config.yaml
d_mlp: 1024
vocab_size: 27653
activation: "swiglu"
norm: "layernorm"
qk_norm: false
init: "normal"
init_std_up: 0.0209
init_std_down: 0.00523
dataset: "wikipedia_en"
Each number is 128 + 32 x the weight over its row's rms, rounded and kept within 0 to 255. Layers, rows and columns count from 0. The size above them is the row's rms in percent of the matrix's.

# layer 5 attention value, 512x512, rms 0.0506, rows 435-448, columns 256-511
size [ 67  71  66  67  66  70  68  72  66  71  66  70  69  67]
[[ 89 179 111 134 127 106 147 106 161 153 151 149 154 132 126 228 102 121 115 117  78 174 100  90 127 130 156 163 129 123  90 145 162 109 111  95 184 145 222 106 129 121 121 106 131 128 155 126  86  95 159 155 109 115 109 145 103  68  98  61 158 141 146 154 126 167 119 116 116 151 133 176 119  85  97 158 165 146  97 152 127 153 182 115 111 181 174 157  96  89 158 123 138 141 114 151 130 128 103 119 110 155 157 159 149 121 171 142 114 120 189 145  85 125 178 168 106 148 127 146 120 107  70 186 108 133 142 106 111 164 128  52 109 162 119 135 137 120 127 129 192 141 182  87 143 136  80 133 157 131 120 100 117 139  85 112 162 114 130 114 105 175  80 163 121  97 158 130 183 122 126  80  38 134 132 128 109 113 134  89 120 186  92 171 162 133 184 179  82 136 116 173  93 153 191 135 169 111 126 177 164  88  75  75  87 138  89 139 137 144 179 157 125 138  80 135 145 157 118  82 124 108 113  93 150 136 138 146 156  76 144 122  63 115 146 161 154  71 160  81  95 162 126 119 101 136 129  61 157 128 126 134 169 169 134  80]
 [101 139 132  82 166 160 107  97  89 161 121 149 133 182 154 154 135 205 142 167  70  96 103 119 149 127 153 124 137  95 163 106 112 100 134 187 133 144 177  99 149 101  62 127 127  66  12 158 171 110 159  43 149 111 124  57 141 131 141 138 105 138 177 133 183  58 147 171  97 110 139 113 135 126 160  91 100 109 119 144 103 151 158 101 140 187  85 129 113  90 128 116 134 152 115 139 116  99 175 107 129 156 117 116 160 106 118 108 150  38 136  94 117 101 129 191  87 119 163 138 131  89 111 143 132 102 132  79  98  87 135 205 146 122 108 134 161 127 112  86 171 180 113 123 142 128 143 144 103 126 106 140 131  56 117 118 142  96 241 197 191 118 149 160 179 143 162  59 104 130 150 148 164 223  88 106 153  86 102 111 126 158 117 155  97 165  83 154 156 103 149 122 157  94 103 121 150  65 172  36 115 171 184 148  93 122 142 122 155  64 113 118 115 118 175 125 180 153 131 111 107  92 144 112 161  81 147  98  89  81  79 112 163 127 176 100  85 156 106 111 153 107 123 192 143 129 153 123 134 118 161 131 128 108  99 141]
 [ 86 194 166  81  86 111  87 147 140 166 122 145 167 100 147  94 175 136 125 127 161  79 152 128 108 125  89 154 191 160 156 136  49 158 118 108 152 146  89 155 123 119 154  97 134 171 104 144 132 112 138 166  38 178 102 103 111 117 122 105 162 120 163 135 109 118 140 143  52 124 113 139 143 129 131 209 139 112  72  74 107 199 115 139  95 115 138 154 190  61 137 171 140  89 132 141 124 118 128 142 110 112 105 117  78 112 165 137 108  78 117 105 119  96 136 116 165 146 137 129 147  96 201 141 107  83 117 112 166 141 153 191 114  61 117  93 184 147  87 108 126 132  72 118 175 182  67 172 103 117 151 130 133 117 122 138 196 133 149 100 145 152  96 138 123 176 104 143  79 123 128 155 147  99 138 154  83 169  95  89 142 120 121 170 183 114 112 121 154 152 155  76 154 157 122 107 134 139 114 147 110 109 150  70 126 111 103 164 122  72 117 151  89 130 177 176  82 127 141  74 147 145  86  97 107 104 111 150 187 134 113 125 138 157 180  86  90 107 110 149 144 129 157 108 159 156 138  99 168 129 145 100 119 150 120 147]
 [165  87  95 102 160 140 116 181 115 170  81 128 182 168 105 115 141  92 127 126 144 115 122 145  67 129 134 126 115 128 116 171  98 174  83 100  93 127 172 153 112  72 159 127 183 116  98 134 130 148  70 126 135 183 160 113  89 147 163 113  85  74 105 184 124  79 180 110  98 101 113 128 153 132 184 163 161 152 144  80 122 128 131 113 130 104 159 163 125 127 115 124 101  86 101  58 141 118 122 144 127 143 170 187  99 124 118 126 159  74 198 228 125 133 115 115 181  77  82  80 145  80 157 116 108 151 107 136 134 115 128  76 132 164 151 136 126 121 107 116 193  89 104 107 104 183 111 157 106 131 105 156 126 110 114 121  95 152  95 124 128 159 143  94 163 100 120 133 175 131  53  89  73 134 136 118 129 143  84 178 183 178 124 116 104 152 148 135 166  74 109 101 124 139  89 118  98  96 141  57 115 128 107 131 124 116 152 138 140 100 174 199 142 130 155 196 106  87 154 144 172 130 158  88 119 120 135 121 107 108 174  54 133  92  57 120 191 117 165 118 123 132 135 161 184 128 142 105 142 151 110 160  96 145 130  72]
 [163 190 119 158  81 112 114  90 180 188 138 136 100  63 157 134 106 113  95 103 100 172 143 176 120 138 121  97 216 139 117 133 169 153 175 117 118 103  98 127 107 137 138 139 135 125 156 100 110 156 103  57 200 149 140 103  81 141  71 114  65 116 118 188  92 144 122 128 145 120 153  53 106 122 150 153 152  82  80 151 104 166 148 116 148 145 107 110 157 155 116  91 149 135 188 145 103 126 143 140 116 113  59 116  34 145 119 116  78 176 161 137 163 111 143 179 106  86 139 125 154 191  98  91 176  79 111 109 127 114  92 129 120 118 105 101 107 136 133 151 186 192 113 125 113 155 186 119 153 179 163 117 100 126 145 137 126 126 140 146 209 141 146 136  48 148 119 149  93 113  84 194 168 131 123 113 127  95 133 143 127  88 168  73 135 163 142  77 113  64  80 101 124 198 108 119 147 117 132  74 142 162  75 178 107 103 124 129 129 128 137 118 101 154 107 138  96 154  90 128 125 127  93 173  85 114 126 143 127 102 181 165 137 120 137 102 100 166 113 133 195 175 124 104 150 131 133  84 136 179  95  93  65 110 121 122]
 [ 50 157 179 136 145 134 157 170 163 131 102 111 177 161 125 133 167 187 160 128 105 130 127 203 127 183  99 116 106 109 175  79  99 157 150 167 129 176  97 108 150 161 158 101 167 103 152  65 161 177 114  83 100 176 126 108 135  88  78  90 124 134  88 118 121  87 127 125 164 166 181 149  69 130 155 145 119 121 119 128 103 135 120 135 112 143 137  84 118 164 145  98 153 138 121 112 115 162 133 144 131  37 102 147 145 115 122 154 168 137  74 113 150 140 107 205  81  94 182 120 129 119 119 168 161 210 115  96 152 154 111 164 144 146 114 144 184 134  61 169 116 143 109 163  89  71 134 187 128 187 148 166 115  15 125  47 131 136 134 146 129 118 161 125 105 107 141  91 163 139 149  67  73 154  74 147 131 167  59 144 148 182 128 122 132 129 105 163 166  73 177 159 120 123 121 137 146 174 132 110 166 162  98 143 137 117  39 106 126 105 193  98 123 125 156 121  82 137 111 133 103 129 123  96 107  89 141 111 179  89 127 115  95 140  92 106 169 118 105 170  85 160 110 119 115 169  99 159  53  99  94 119 169 110  54 125]
 [180 154 145  93 152 143 116 195 114  27  66 131 147 175  85  69  77 151 157  84 156 149 183 137  90 112 166 148 124 155 121 153 188  72 141 128 118 122 198 151  97 128 134 152 130 169 172 101 152 112 180 165  90 228 149 108  75 105 113 161 131 114 163 109 159 109 139 100 155 107  75  40 113 125 144  93 109 144 132  96  93 125  95 174 162 124  88 137  58 110 144  94 169 112 229 142 100 128 150 106  85 133 142 136 152  75 140 171 121  67 138 107 159 113 151 166 151  92 146  85 168  56  93 104 117 123  93 165 188 127  97 122 136 134 121 109 142 123 101 149 135  82 169  86 127 161 165  58 147 151 154 130 142 133 127 149 158 179 116 136  99 149  61 118 131 105 125 132 103 132 127 189 110 120 215 147 165 124 101 161 137 162 112  81 146 118 112  77 106 107 129  89  97 132 126  90 155  47  67 176 116 112 112 187  82 102 126 127  71 108 144 180 135  95 150 119 128 125 126 111 153  59 132 119  97  51 120  99 130 103  15  90 120 161 117 136 182 139 123 129  87 148 128 110 128 133 115 153 158  98 152 122 173 101 113 142]
 [106 177 117 126 137 149 132 140 134 123  93 131 122 136 215 151 150 113 147 121  64 179 147  75 199 146  73 131 138 105 109 118 101 161 112 111 176 130 127 113 146 143  59  76 127 143 186 143 179 123 127 174 127 159 154 121 197 155 179 125 114 106 123 147 190 154 119  76 108 155 143 118 128 117  96  66 135 120 121 155  91 126 200  88 136 147 178 149  95 120  75 120 132 154 106 136 161 135 155  75 175 120 163  92  79 107  98 128 121 133 116 128 117 106 181 110  93  85 128  87 115 138 129  90 136 144 144  85 119 138 147 144 154 133 143 171 116 153 147 143 176 139 154 154 104 108 158 104 168  86 182  56  70 103 145 108 141 170  91 113 134 126 158 133 148 143 187 138  78  30 160 117  78 157 131 108 178 124 149 143 137 138 133 132 119 134 131 114 123 142 118 103  75 102 109 127 106 140 177 119 134 135 114 169 178 111 146 142 131 116 143 107 133 141  95 116 165  99 148 143  98 109 181 198 128  48 108 116  96 123 126 138  96 136 110 147  82  78 190 208 105 119 159  73 168 103  97 136 154  99 114 128 109  87  92 117]
 [145 131 146  68 133 169 161 139  78 120 116 137 151 139 137 116 132 133 124 105 138 101 179 106 103 119 103 176  76 166 126 115 118 157  26 180 148 104 109 145 120 163 106 100 101 131 138  88 127 146 136 126  43 151 121  62  79 145 116 157 164 118 142 102 175 191 118 147 127 116 134 115 108 179 128  83 173 106 139 158 170  94 110  79 139 129 172 179 145 137 104 189 119 106  65  91 175 121 139 159 128  77 132 123 126 143 117 166  98 163  99 113 157 136 123  97 153 130 132  77  57 140 153  94 171 131 137 104 126 126  94 119 106  34 126 114 161 123 152 120 124 179  99 123 151 136 125 106 121  72 116  54 100  94 134 157  97 134 167 108 107 109 107  73 141 158 134 113 129 124 152 126 134 102 111 124 126  93 162 111  92  68 155 119 107 127  82 137 131 149 154 119 144 133 124 136 101  58 101 113 143 171 155 152 185  88 106 181  85 112  53 170 130 167 180 180   0 133 141  99 143  65 119 150 193 121 149  77 122 103 102 187 128 107  81 144 157 116 133 130 179 124 117 131 171 110 140 108 111  89 150 137 132 142 144 121]
 [ 99 109  78  91 142 108 109 174 108 134 123 124 143 159  97 100 137 105 132 101 150 116  90 124 155 139 154 130 123 114  87 159  96  90 113 138 135  81 174 129 115  97 174  78 172 134 114 161  81  99 165 121 146  77 100 119  68 146 125 102 145  84 132 107 130  94 136 114 112 128 142 115 132 119 115 150  93 142 105 144 146 135 143  76 131 149 149 116 168 205 132 132 101 121 116 118 170 154 137  87 110  82 163 114  69 121 112 163 100  93 129 165 150 131 107  92  95 134 109 145 127 125  92  88 138  87 108  65 158 129  99 159 166 203  97  94 153 115 137 165  14 134 184 175 100 141 117 152 115 113 144 135 107 135 121  87 152 136 200 157  71 157  88 126 143 146 124  80 241 132 120  98 162 158 177 124 106 101 111 154 109 176 148 128 117 133 132 150 105 120 151  95  57 164 155 163 101 100  89 110  55 172 174  89 115 142  81 124 186 116 164 101 163 162  67 137 145 133  88 146 123 174 151 171  57 165 178 154 140 108 107 193  98 107 154 105 129  65 107 115 117 152 138 140 154 158 152 162 140 102 134 136 123 178 136 130]
 [ 57  99  76 165 132  58 153 127 130 184 106 162 120 103 123 118 127 130 107 161  97 116 141 151 142  86 114 145 134  96 156 135 109 152 137 129 122 147 127  98 145 116 124 145 124 150  74  90 159 139 148 151 167  73 167 107 127 107 106 154 153 139 124 144 177 110 116 176  94 116 128  73 136 158 116  86 144 135  81  93  93 161 156 145 136  74  84 141 128  99 143 129 159 122 139 119 127 173 118 136 118 156  87 164  80 131 133  97 124 102 110 101 135 132 141 117 122 170 133 110 117 176 196 212 127 145 130 141 153 183  99 138 149  57 114 158  77 144 114 120 251 175 101 134 100 116 187  87 112 164 150 152 101 154 144 115 117 115 162  75 172 132  94 185 114 153  43 146  58 129 117 192  56 154 128 156 144 116 178  84  98 102 167 116 111 123 135 154 102 151 134 134  95 143 176 135 161 157 161 106 148 116 108 115 161 113  85 144 127 155 153 168 138  76 107 125  76 150  69 114 131  91  94 137 133 166 157 129 125 132  98 126 140 173 165 146 125  83 100 111 135 158 154 132 145 161 151  77  87 151 130 104  72 132  75 173]
 [116 135  89 147 163 134 101 138 201 133 116 161  98 134 118 100  66 110 138 154 175 168 153 110 108  86  68 127 162 173 127 101 146  90 119 183 140 126 134 149 151 131 127 147  59 108 115 119 137 125 100 124 141  67 135 147 130 141 153 114 136 135 139  94 138 197 116 175 146 123 150 174  96 113 109 185 142 162 127 109 143 104  79 107 117 115 109  80 121 145  69 184 185 122 180  67 106 143 156 104  56 111  67 117 124  97 115 147 144  96 100 166 165 147  98 153  74 104 105 194 119 127 128 130 124 190 156 126  36  81 145 108 115 169 126 177  91 124 126 135 143 145 145 186 111 100 209 125 135  97 116 116 128 215  99 113  54 140  99 190 121 191 160  95 137 109 167 112 159 117 109 141  85 171 136 140 133 106 118 110 132  99 131 130  89 142 122 161 168 121 115 108 151 105 110 141 104 144 103 134 136 161 128 100 117 145 125 110 153 141 111 179  91 108 122 166 110 132  96 154 101 136 157 123 183 109 179 111 100 171 134 163 130 133 109 126 116 180 133 150 158 118  71 142  51 143  47 165  81  91 110 126 115 112 153 153]
 [ 77 144 104 134  66 100  93 141  81 116  89 126 161 177  93 127  94 122 159 116 136 168 118  93 143 116 117 117 165  73 196 145 134 146  76  63 151 159 167 109  26 116 155  98 125 161  30 143 132 148 163 100 107 164  88 124 137 106 155 139  76 133 122 145 119 101 148 176 169  97 171 127  96  92 139  52  83 115 127 130  49 113  79  93 121  59 119 140 133  81 169 109 113 123 154 143 122 111 159 174 157 147 113  87 135 214 127 103 101 173  97 131 127 140 163 139  92  99  96  85  91 145 190  64 160  70 110  78 179 125 145 107 136 162 148 179 143 112 117 126 172 107 115 128 162 133  79 136 143 145 143 129  89 112 142 116 152  83 116 108 116 130 119 150 145 109 102  75  65 129 117 177 130  56 105 204 157 144 174  98 111 125 104 133 140 105 171 165 173 148 151  58 152 116 131  87 136 136 130 185 164 138 121 176 158 122 160 147 101 142 116 117 143 115 187 137 139 148 159 128 126 136 164 155  67 121  81  86  83 138 123 138 119 125 157 138 150 153 143 167  97 141 133 125 166 119 135 158 181 157 130  95 100  60 107 168]
 [ 99 131 153 111  91 160 141 164 107 111 145 100 130 162 112 102 168 149 101 230 193 156 127 163 105 142 198 107 117  74 133 122 117  31 109 114 100 129 160 134 136 182  80 182 150 113 122 154 163  72  96  86 119 136 125 135 150  70 158  96 141 128  75 117 107 108 137  97 127 130  62 191  64  83 135 117 137 128 128 106 154 146 133  76 122 149 137 130 112 166  75 151 181 159 175 153 111  48 114 147 115 166 173 152 102 117 116 148 157  67 155 140 107 126 117 176 131  94 116  85  90 127 126  91 108 125 124 135 124 145 141 107 104 120 109 137 111 202  90 122 162 125 144 138 164 144 131 143 144 195 109 142 125  84 139 147 111  89  88 158  98  81 187 160 166  94 137  95 112 131 167 210 118 167 121 150 101 135  83 143 166 168 123 153 219 117 136  90  90 125 139 195  62 141 132 147 113 118 114  73 130  92  85 114 152  82 186 100 179 123  90  80 126  73 138 121 117 105 155  91 101 126 122 187 142 125 122 128  92 132 145 121 138 125  85  95 101 159  99 113 137 149  51 143  72 108 166 104 153  57 124 109 106 164 125 132]]
# layer 5 attention output (transposed), 512x512, rms 0.0518, rows 435-447, columns 256-511
size [ 59  69  63  64  59  63  64  66  61  61  57  67  63]
[[134 137 136 112 162 142 123  94  66 126 143 179 125 128 107 157 104 145 152 135 136 200 117 131 154 142  92 176 123 152 151  48 167  94 127 100 117 124 133 146 161 159 122  92  84 180 105 149 110  86 207  82 111 116 149 116 126 121 136 133 193 124 117 135 119 156  98  91  99 107  59 164 146 121 131 147 108 127  99  86 128 154 117 160 106 150 173 207 105  81  31 167 131  95 148  97  92  83  92  92 143 145 130 132 158 201 167 149 153 156 130 138 132 103 115 147 127 101 153 102  85 117  62 213 151 160 123 149 103 121 160  78 162 126 152 137 144 134 122 112 117 123 154  74 131 119 110 121 154 112 133 138 116  92 161 164 116 115 144 150 109  89  80  99 104  98 192 130 172  86  88 122 109 121  89 113  91 149 152 127 109 104 125 131 118 147 130 123 125 152 109 100 153 145 100 144 156  89 164 122 139  53 179  92 162 140  83 255 109  90 152 141 114 142 111 116  88 249 135 105 127 121  97  90 158 108 136 118 114 130 125 173  62 125 106 143 145 113  52 115  85 187  93 147 130 110 112 135 123 135 143 193 147 196 136 140]
 [140 122 105 162 106 147 108 141 111 116 186 114 113 179 149 134  94  94 119 141  55 117 185 154 192 164 119  88 110 115  83  87 194  90 116 160  80 139 150 158 152 141  88 140 123  87  55 161 171 137 210 125 167 115 103 101 174 106 152  76 148 129 175 106 100  77 156 132 135 167 149 133 129 158 145  97 119 129 141  68 133 161 149 153 135 151  84 134 121  77  99 103 106 152  91 113 136 156 128 118 139 128 151 131 130 123 136  82  36 117 121  82 109  96 113 154  81  83 181  90 186  79 127 118 135 131 114 166  69 114 176 192 175 104 108  96  87 150  91 106 136 139 136  73 114 192 132 110 109 145  72 145 118 158 154 186  71 107 107 120 162 130 174 128 175 163 150 142 105 159 131 116 159 112 154 143 185 102  68 127 156 114 132  85  87  79  56  91 162  75 175 101  99 132 106 113 121 164  69  98 144 152 117  88  83 141 137  60 137 152 133 162 144 137 138  92 145  86 181 145 138 126 159  60 139 124 199 160 162 104  81 136 127 101 131 111 130 151 119 182 127  71 135  79 130 146 215 110 131 118 130 124 135 119 119 108]
 [164 147 154 142 122 112 131 144  84 202 115 180  96 131 154  85 153  98 158 127 146 150 140 202  59 100 116 130 171 142 117 171  89 170 175  97 142 144  82 183 137 167 168 172 113 132  89 125 101 105 161 155 124 151 141 152 106 118  99  84 151 162 109 167 150 142 145  96  93  42 143 164 113  68 131 125 109 104  99 117  81 190 102 128  88 103  96  92 217 159 137 172  92 121 109 118 154 197 158 134  67 122 103  62 109 128 134 115  76 111 156 100 104  91 173 151 121 136  89 161  90 128 136 125 119  67 149  69 134  90 103 137 111 107 101 149  96 100  78 144  98  71 114 141 119 146 142 132  96 104 182 140 142 123 145 109 174  86 116  74 174  81 111  92 144 114 155 105 164 116 117 140 137 106 129 121 130 103 159 127 188 166 112 174 180  82 100  94 180 114 169 134 101 103 115 114  78 131 154 145 111 145 138 186  61  97 125 251 112 127 143  73  90 105 112  97 175 127 124 120 124 135  92 101  92 106 165 162 126  71 173 107 109 145 159 109  78 132 126 172 151 192 147 148 121 133 140 112 216  82  88 139 129 113 168 119]
 [127  74 115  83 188 106 167 155 146 115 143 123 122 137 174 151 146 117 106 135 173 195 148 169  66 123 176 167 151 109 116 115 128  92 108 162 124  33 140 170 102  91 178 177 136 154 143 190  91  83 164  87 126 177 177 118  97 169 139 147 187  90 121 137 182 117 195 165  98 146 152 109 117 140 158 117 138 174 116 135 134 130 110 143 117  54  95 127  93 162 190 168 152  82 101  91 103  89  81 131 168  59 137 148 212 155 101 118 110 128 167 159 121 111 132 153  95  83  93 112 118 122 145 160 132 102 168 194 134 174  73  76 142 115 194 106  59  91 111  97 131 116 138  67  77 125 133 143  97 168 141  97 145 103  84 115 138 117 142 113  84 162 148 146 123 122 128 116 178  94 100 113  44 102 128 118  94 195 175 123 147 141 100 118 100 127 143 109 100 142  92  74 115 138 162 113 155 139 137 103 105 188 195 134  73 108 138 103 120 149 151 156 102  91 121 180 106  57 123  73  99 149 123 104 114 145 158  54 131 134 120 142  44 112 120 154 100 129 162  86 156 175 107 138 211 146 136 120 157 159 107 162 166 122 144  65]
 [102 129 137 160 114 152 131 129 102 131 146 134  80  94 128 134 109  87 184 120 128 145 148 105  90 121 122 118 170 150 109 118 135  85 113 114  79 101  97  84  74 142 137 151 159 118 127 110 125 184 114  99 148 190 188 133  88 164 120 133 106 171 122 120  63 100 206  59 126  63 146 165 105 146 151 216 156 163 128 156 112 115 111 150  95 140 107 131  74 138  94 167 115  98 133 159 119 124  93 136 161 111 135 167  85 206 191 158 104 164 129 131 155 108 103 100 153 159 138 152 144 126 135 124 131  76 161 161 194 139  80 113 115  98 149 177 138 197 161  70 100 150  82 114 135 141 174 152 114 149  59  87  89 109 136 149 110 147 175 181 144 101 194 159  59 141 153  99  61 174 120 157 159 145 128 101 116  79 117 148  94 102 106 102 177 139 143 128 144  74 124 141  98 156 134 111 127 120 101  84 148 116  57 109 145 160 125   0 175 122 123 112 116 137  98 168  96 111  67  97 171 136  95 118 139 127 121  68 143 130 117 193 100 132 172 100 152 145 118 152 166 173 134 101 178 176  83 109 135 134 133  76 140  88  91 108]
 [ 79 148 139 105 181 114 136 166  87 105  67 105  76  84 162 103 105 166  84 153  74 121 111 167 110 148 120 140 166 108 127  71 160 141 186 148 172  83 137 115 209 132 182  99 138 145 111 124 174 159 149 116 143 151 182 135 119 150 122 150 157 155 165  54 224 132  85 115 118 137 129  84  99 116 149 157 122 126  85 114  84 130  93 105 150 115 133 124 146 148 105 106 113 134 132  90 124 139 146 127 142 129 156  63 136  87 113 124 152 151 117 105 151 126 105 112  71 133 179  82 111 104 110  66 135 164 131 136 129 154  86 132 123 100 114 130 154 120 141 159 139 154 122 108 101 112  89 151  85 151  77 104 154  50  83 133 104  78 156 188 136 110 168 161 125 144 168 120 184  99 157 113 102 125 105 126 197 128 156 156 169  71 101 136 162  72  93 103 113 123 185 104 156 143 124  89 142 135 166 109 142 140  92 116 145 110 116   0 132  77 163 125 143 161 192 185 118 151 166 106  95 130 143 185 117 108 162 113 106 113 124 139 152 123 129 173 129  67 180 108 118  79 114 157 132  97 210 126  36  67 105 111 118 121  97  67]
 [133 105 115  89 129 158 125 170 109 110  65  90 144 141 116 131 147  95 100 131 101 140 105  98  80 155 132 132  87 129 117 121 111 147  60 100 129 173 215 152 118 133 129 136 191 146  84 114 147 118 146 136 186 156 149 119  72  86 111 117 109 126 131  68 150 118 111 126  96 156 148 124 108  96 131 128 171 157 115  81  48 103 151  75 190 186 130 154  86 121 155 114 114 111 170 133 109 126 134 127  99 153 162  82 138  88  57  94 124 143 200 140 102 165 136 117 152 150 157 152 144 101 145 104 104 114  65 111 138 155 144 123 100 156 148 135 142 114  55 194 114  79 174 128 120 155 163 127 132 155 189 132 160 158 132 137 144 135 123 199 170 114 123 111 120  99  95 144 127 124 126 192 144 136 171 127 164  97 150 174 139 100 123 160 149 150 149  73 124 133 108 141 127 103 115 135 108  86 122 121  66 106 102 109 124 155 102 255  67 114 174 142 129 160 108 139 128 152 115 143 141 111 156 115 104 114 159 110 150 132 117 120 104  97 120 135 175 134 115 113 125 151 151 138 121  85 145 115  95 123 149 210 166 176 121 193]
 [ 94 193 171 138 182  92  99 116 182 107 129 144  99 126 157 174 100 117 114 170 149 139  99  62 123  63 128 168 111  95  69 150 126 110 151 108 145 119 129 154 177 136  64 142  87 136 152  99 119  99 182  63 125 125 107 141 134 114 145 154  82 207 110 146 111 172 101 119 147 139 111 196 166 181 131 106  94 107  72  63 132 111  99  78 100 121  80 154 126 112  85 121 180 133 136 150 109  78 186 116 162 134  87 105 127 140 165 141 168 177 138  99  88 105 129 131 164 104  85 122 121 147 129 106 133 122 109 130 133 119 158 108 152 113  89 177 166 206 142 108 141 128 172 130  76  98 175 146 157 209 153 126 102  66 113 116 180 100 110 155 114 112 124 166 161 136 157 158 120 109 139 115 120 175 142  92 106  98 128 120 131 193 128 126 140 160 155 171 159  87  63 128 108 143 118  75 183  92  97 107 119 122 135  52 156 158 130 255 131 136 162 136 106 151 122 164 121 129  88 127 163 140 186 176 175  68 114 164  67 109  85  68 122 106 146  92  87  94 139 151 111 101 126  96 129 119 141 123 136 165  94 107 111 130 133  89]
 [111 141 132  78 102 117 161 106 173  97 142 137 106 152 104 154  62 161 129  57  94 118 160 121  99  87 114  91 144  96  95 184 172 186  66 131 131 211 128 107 165 151 141 190 156 163 202 121 124 117 120 137 147 153  96 130  38  98 103 124 137 136 157 123  83 144  81 187 101 137 128 101 103 161 150  83 105  92 162 166 133 118  95 134 142 116  79  93 175 159 154 118  63 121 125 150 157 103 132 164  95 120 177 137 121 150 103 173  96 148 128 143  99  70 124 146 121 152 187 171 110 125 102  40 141 178 115 162 129 175 189  69 158 175 117 155 117 117 149 128 155 110 129 111 102 103  93 126 169 127  85 157  62  37 165 151 200 150 103 143 166 149 141 138 180 143 123  80 182 127  67 183 158 119 104 102 169 129 179  60 108 192  97 131 157 158  83 140 104 138 158 162 154 122  84 151 127  79 150 122 123  96 111 141  91 135 113 189 142 140  90 122 145 139 152 139 129 111  70  93 146 114 153 128 127 128 204 112 109  99 109 126 147 130 107 121 154 126 142  76 126 134 131  46 157  79 152 145 143 102 149 137 121  87 146 110]
 [117 117 142 159 106  98 118 136 117 166 113 152 141 139 126 117 102 136  62 145 156 116 149 100 184 110 158 131 102 132 143 135 100 154 147  88 161 146 166  40 126 105 123 131 171 132 180  94 107 103 186  98 128 150 126 125 119 134 126  82 155 108 164  90 148 117 148 130 118 125 104 117 171 135 123 183  63 114 124 154 118 156 129 105 113 155 114 129 176 141 142 158 117 109 130 103 118  94 128  88 103 124 128 143  91 125 130 106 125 108 117 121 173  94  90 103 107 167 140 207 115 180  92 125 127 145 131 134 118 115 113 126 120 124 112 154 106 123 183 120  79 146 154 161 127  97 130 149 151 109 131  93 126  86  68 137 150 169 146 113  82 139  80 124 198 108 129 150 128 154  99 130 125 117 172 124 115 167 189 144 136 131 135 141 131 187 136 153  90  97 150 152 111 152 142 135 170 148 132  76 127 144  71  68 118 128 164 255 170  91 188 146 175 103 126 122 115 222 120 104 129 150 140 174 114 162 214 134 118 144 122 115 123 114 123 100 149 140  74  86 137 132 131 122 135 140 114 152 146 128 129 104 172 116  67  50]
 [ 49 114 115 204 190  63 108 107  91 127 150 133 149  70 149 146  83  88 216 143 123 114 150  73 130 143 108 114  86 109  89 123 129 120 155 183 125  77 122 165  97 124 154 174 176 160  47 126 199 168 181 154 145  49 156 155 126 103 108 137 116 101 114 138 138 108 135 124 100  51 204 117  98 120  88 110 155 121 137 115 143  99  83 174  71 141  56 141 127 119 100 105 134 120 112 151 126 156 161 131 110 132 147 144  76 115 175 133 142 121 170 121 100 133 105 122 122 131  70 119  95 161 173 151 163 160 133 125 152 135 172 123 160  84 126 106 116 145 123 105 127 114 102 116 133 130 197 128 119 139 157 123 150 155 141 137  95 146 132  93 113 123 110 130 106 135 105 111 105 136 135 117  98 126 128 148 146 160 160 158 113  85 140 173 121 110 129 114 151 122 120 140  52 106 114 121 132 188 129 111 154 118 179 120 119 153 109   0 197 176 189 145 136 136 118  88  59 176 186 162 147 108 131  90 135 173 103 137 125 126 152 176  73 146 129  83 141 134 145 178 166 131 138  66 132 183 143  66 183 163 126 113 166 131 144 103]
 [ 85 158 113  89  83 113 103 148 190 107 166 165  98 191 111 174 107 162 137  93  69 177 139 135 158  90  80  99 140 186  73  79 139  87  81 165 163 175 143 150 153 114 141 138 130 112 161 130 155 120  69 174 124 100  58 117 118 120 127 110 137 107 144 140 131 150 118 172 201 113  91  36 120 148 112 181 128  61 161 171  86 127 116 155 157  82 139  81 147 131 123 155 111  92 101  84 135  99 136 119 163 118 118 146 199 100  80 120 187 115  95 131 161 117 148 160 127  95 119 121 154 141 103 121 125 137 137 174  65 107 107 175 162 132 113 142  43 176 144 178 128 106 137 161  91 140 137 147 144 109  93 129 140 184 117  96  85 133 110 123 129 110 152 112 128 146 153 123 145 181 157 154 157 103 193 175 160 106 132 141 127  79 105  94 131 150 103 156 158  95 133  64 105 148 163 164 122 168 177 138 139 231 120 145 143 165 109 142 134  89 174 157 126 144 146 115 160 136 151 110 105 209 136 136 139 119 142 121 145 170  94 126 133  71  63 150 115 147 171 135 163  89 119 133 134 115 107 123  91 117 130 121  74 128 134 132]
 [ 93 115 137 197  89 116 110 158 130 163 128 153 134 110  77 106 106 105 148 114 127 125  79 126 102  80 173  74  62  50 129 183 159 159 134  68 101 136 119  76  78 123 100 143 120 149  94 120 112 139  78  84  76 152 136 134 122 103 105 152 164 184 121 126 124 109 133 108 183 161 177 137  93 135 104 124 156 133 102 144 155 105  98  86  97 132  93 139  89 130 141 177  99  72  64 155 114 127 194 146 146  87  81  92 130 134 149 128  94  87 120  86  95 115 143 154  72 156 116 125 153  89 184  87 126 108 144 156 204 101 126 170  77 112 138 131 171 119 115  33 132  63 170 143 128 133 156 118 118  94 125  95  99 196 130 145 135 128 142 130 128 118  94  76 128  85 147 145 120  58 149 111 159 129 174 118 144 136 124 106 137 165  85 133 175 148 130 129 139 169 128 115 107 119 138 120  87  81  78 147 188  67 117 149  46 106 162 255 108 135 121  99 145 157 143 201 151 142 165 142 137 114 166 204 121 175  53 133 122  82 155 127 125  73 148  94 114 106 145  89  78 127 119 179 115 100 138 120 194 106 121 186  86 141 139 190]]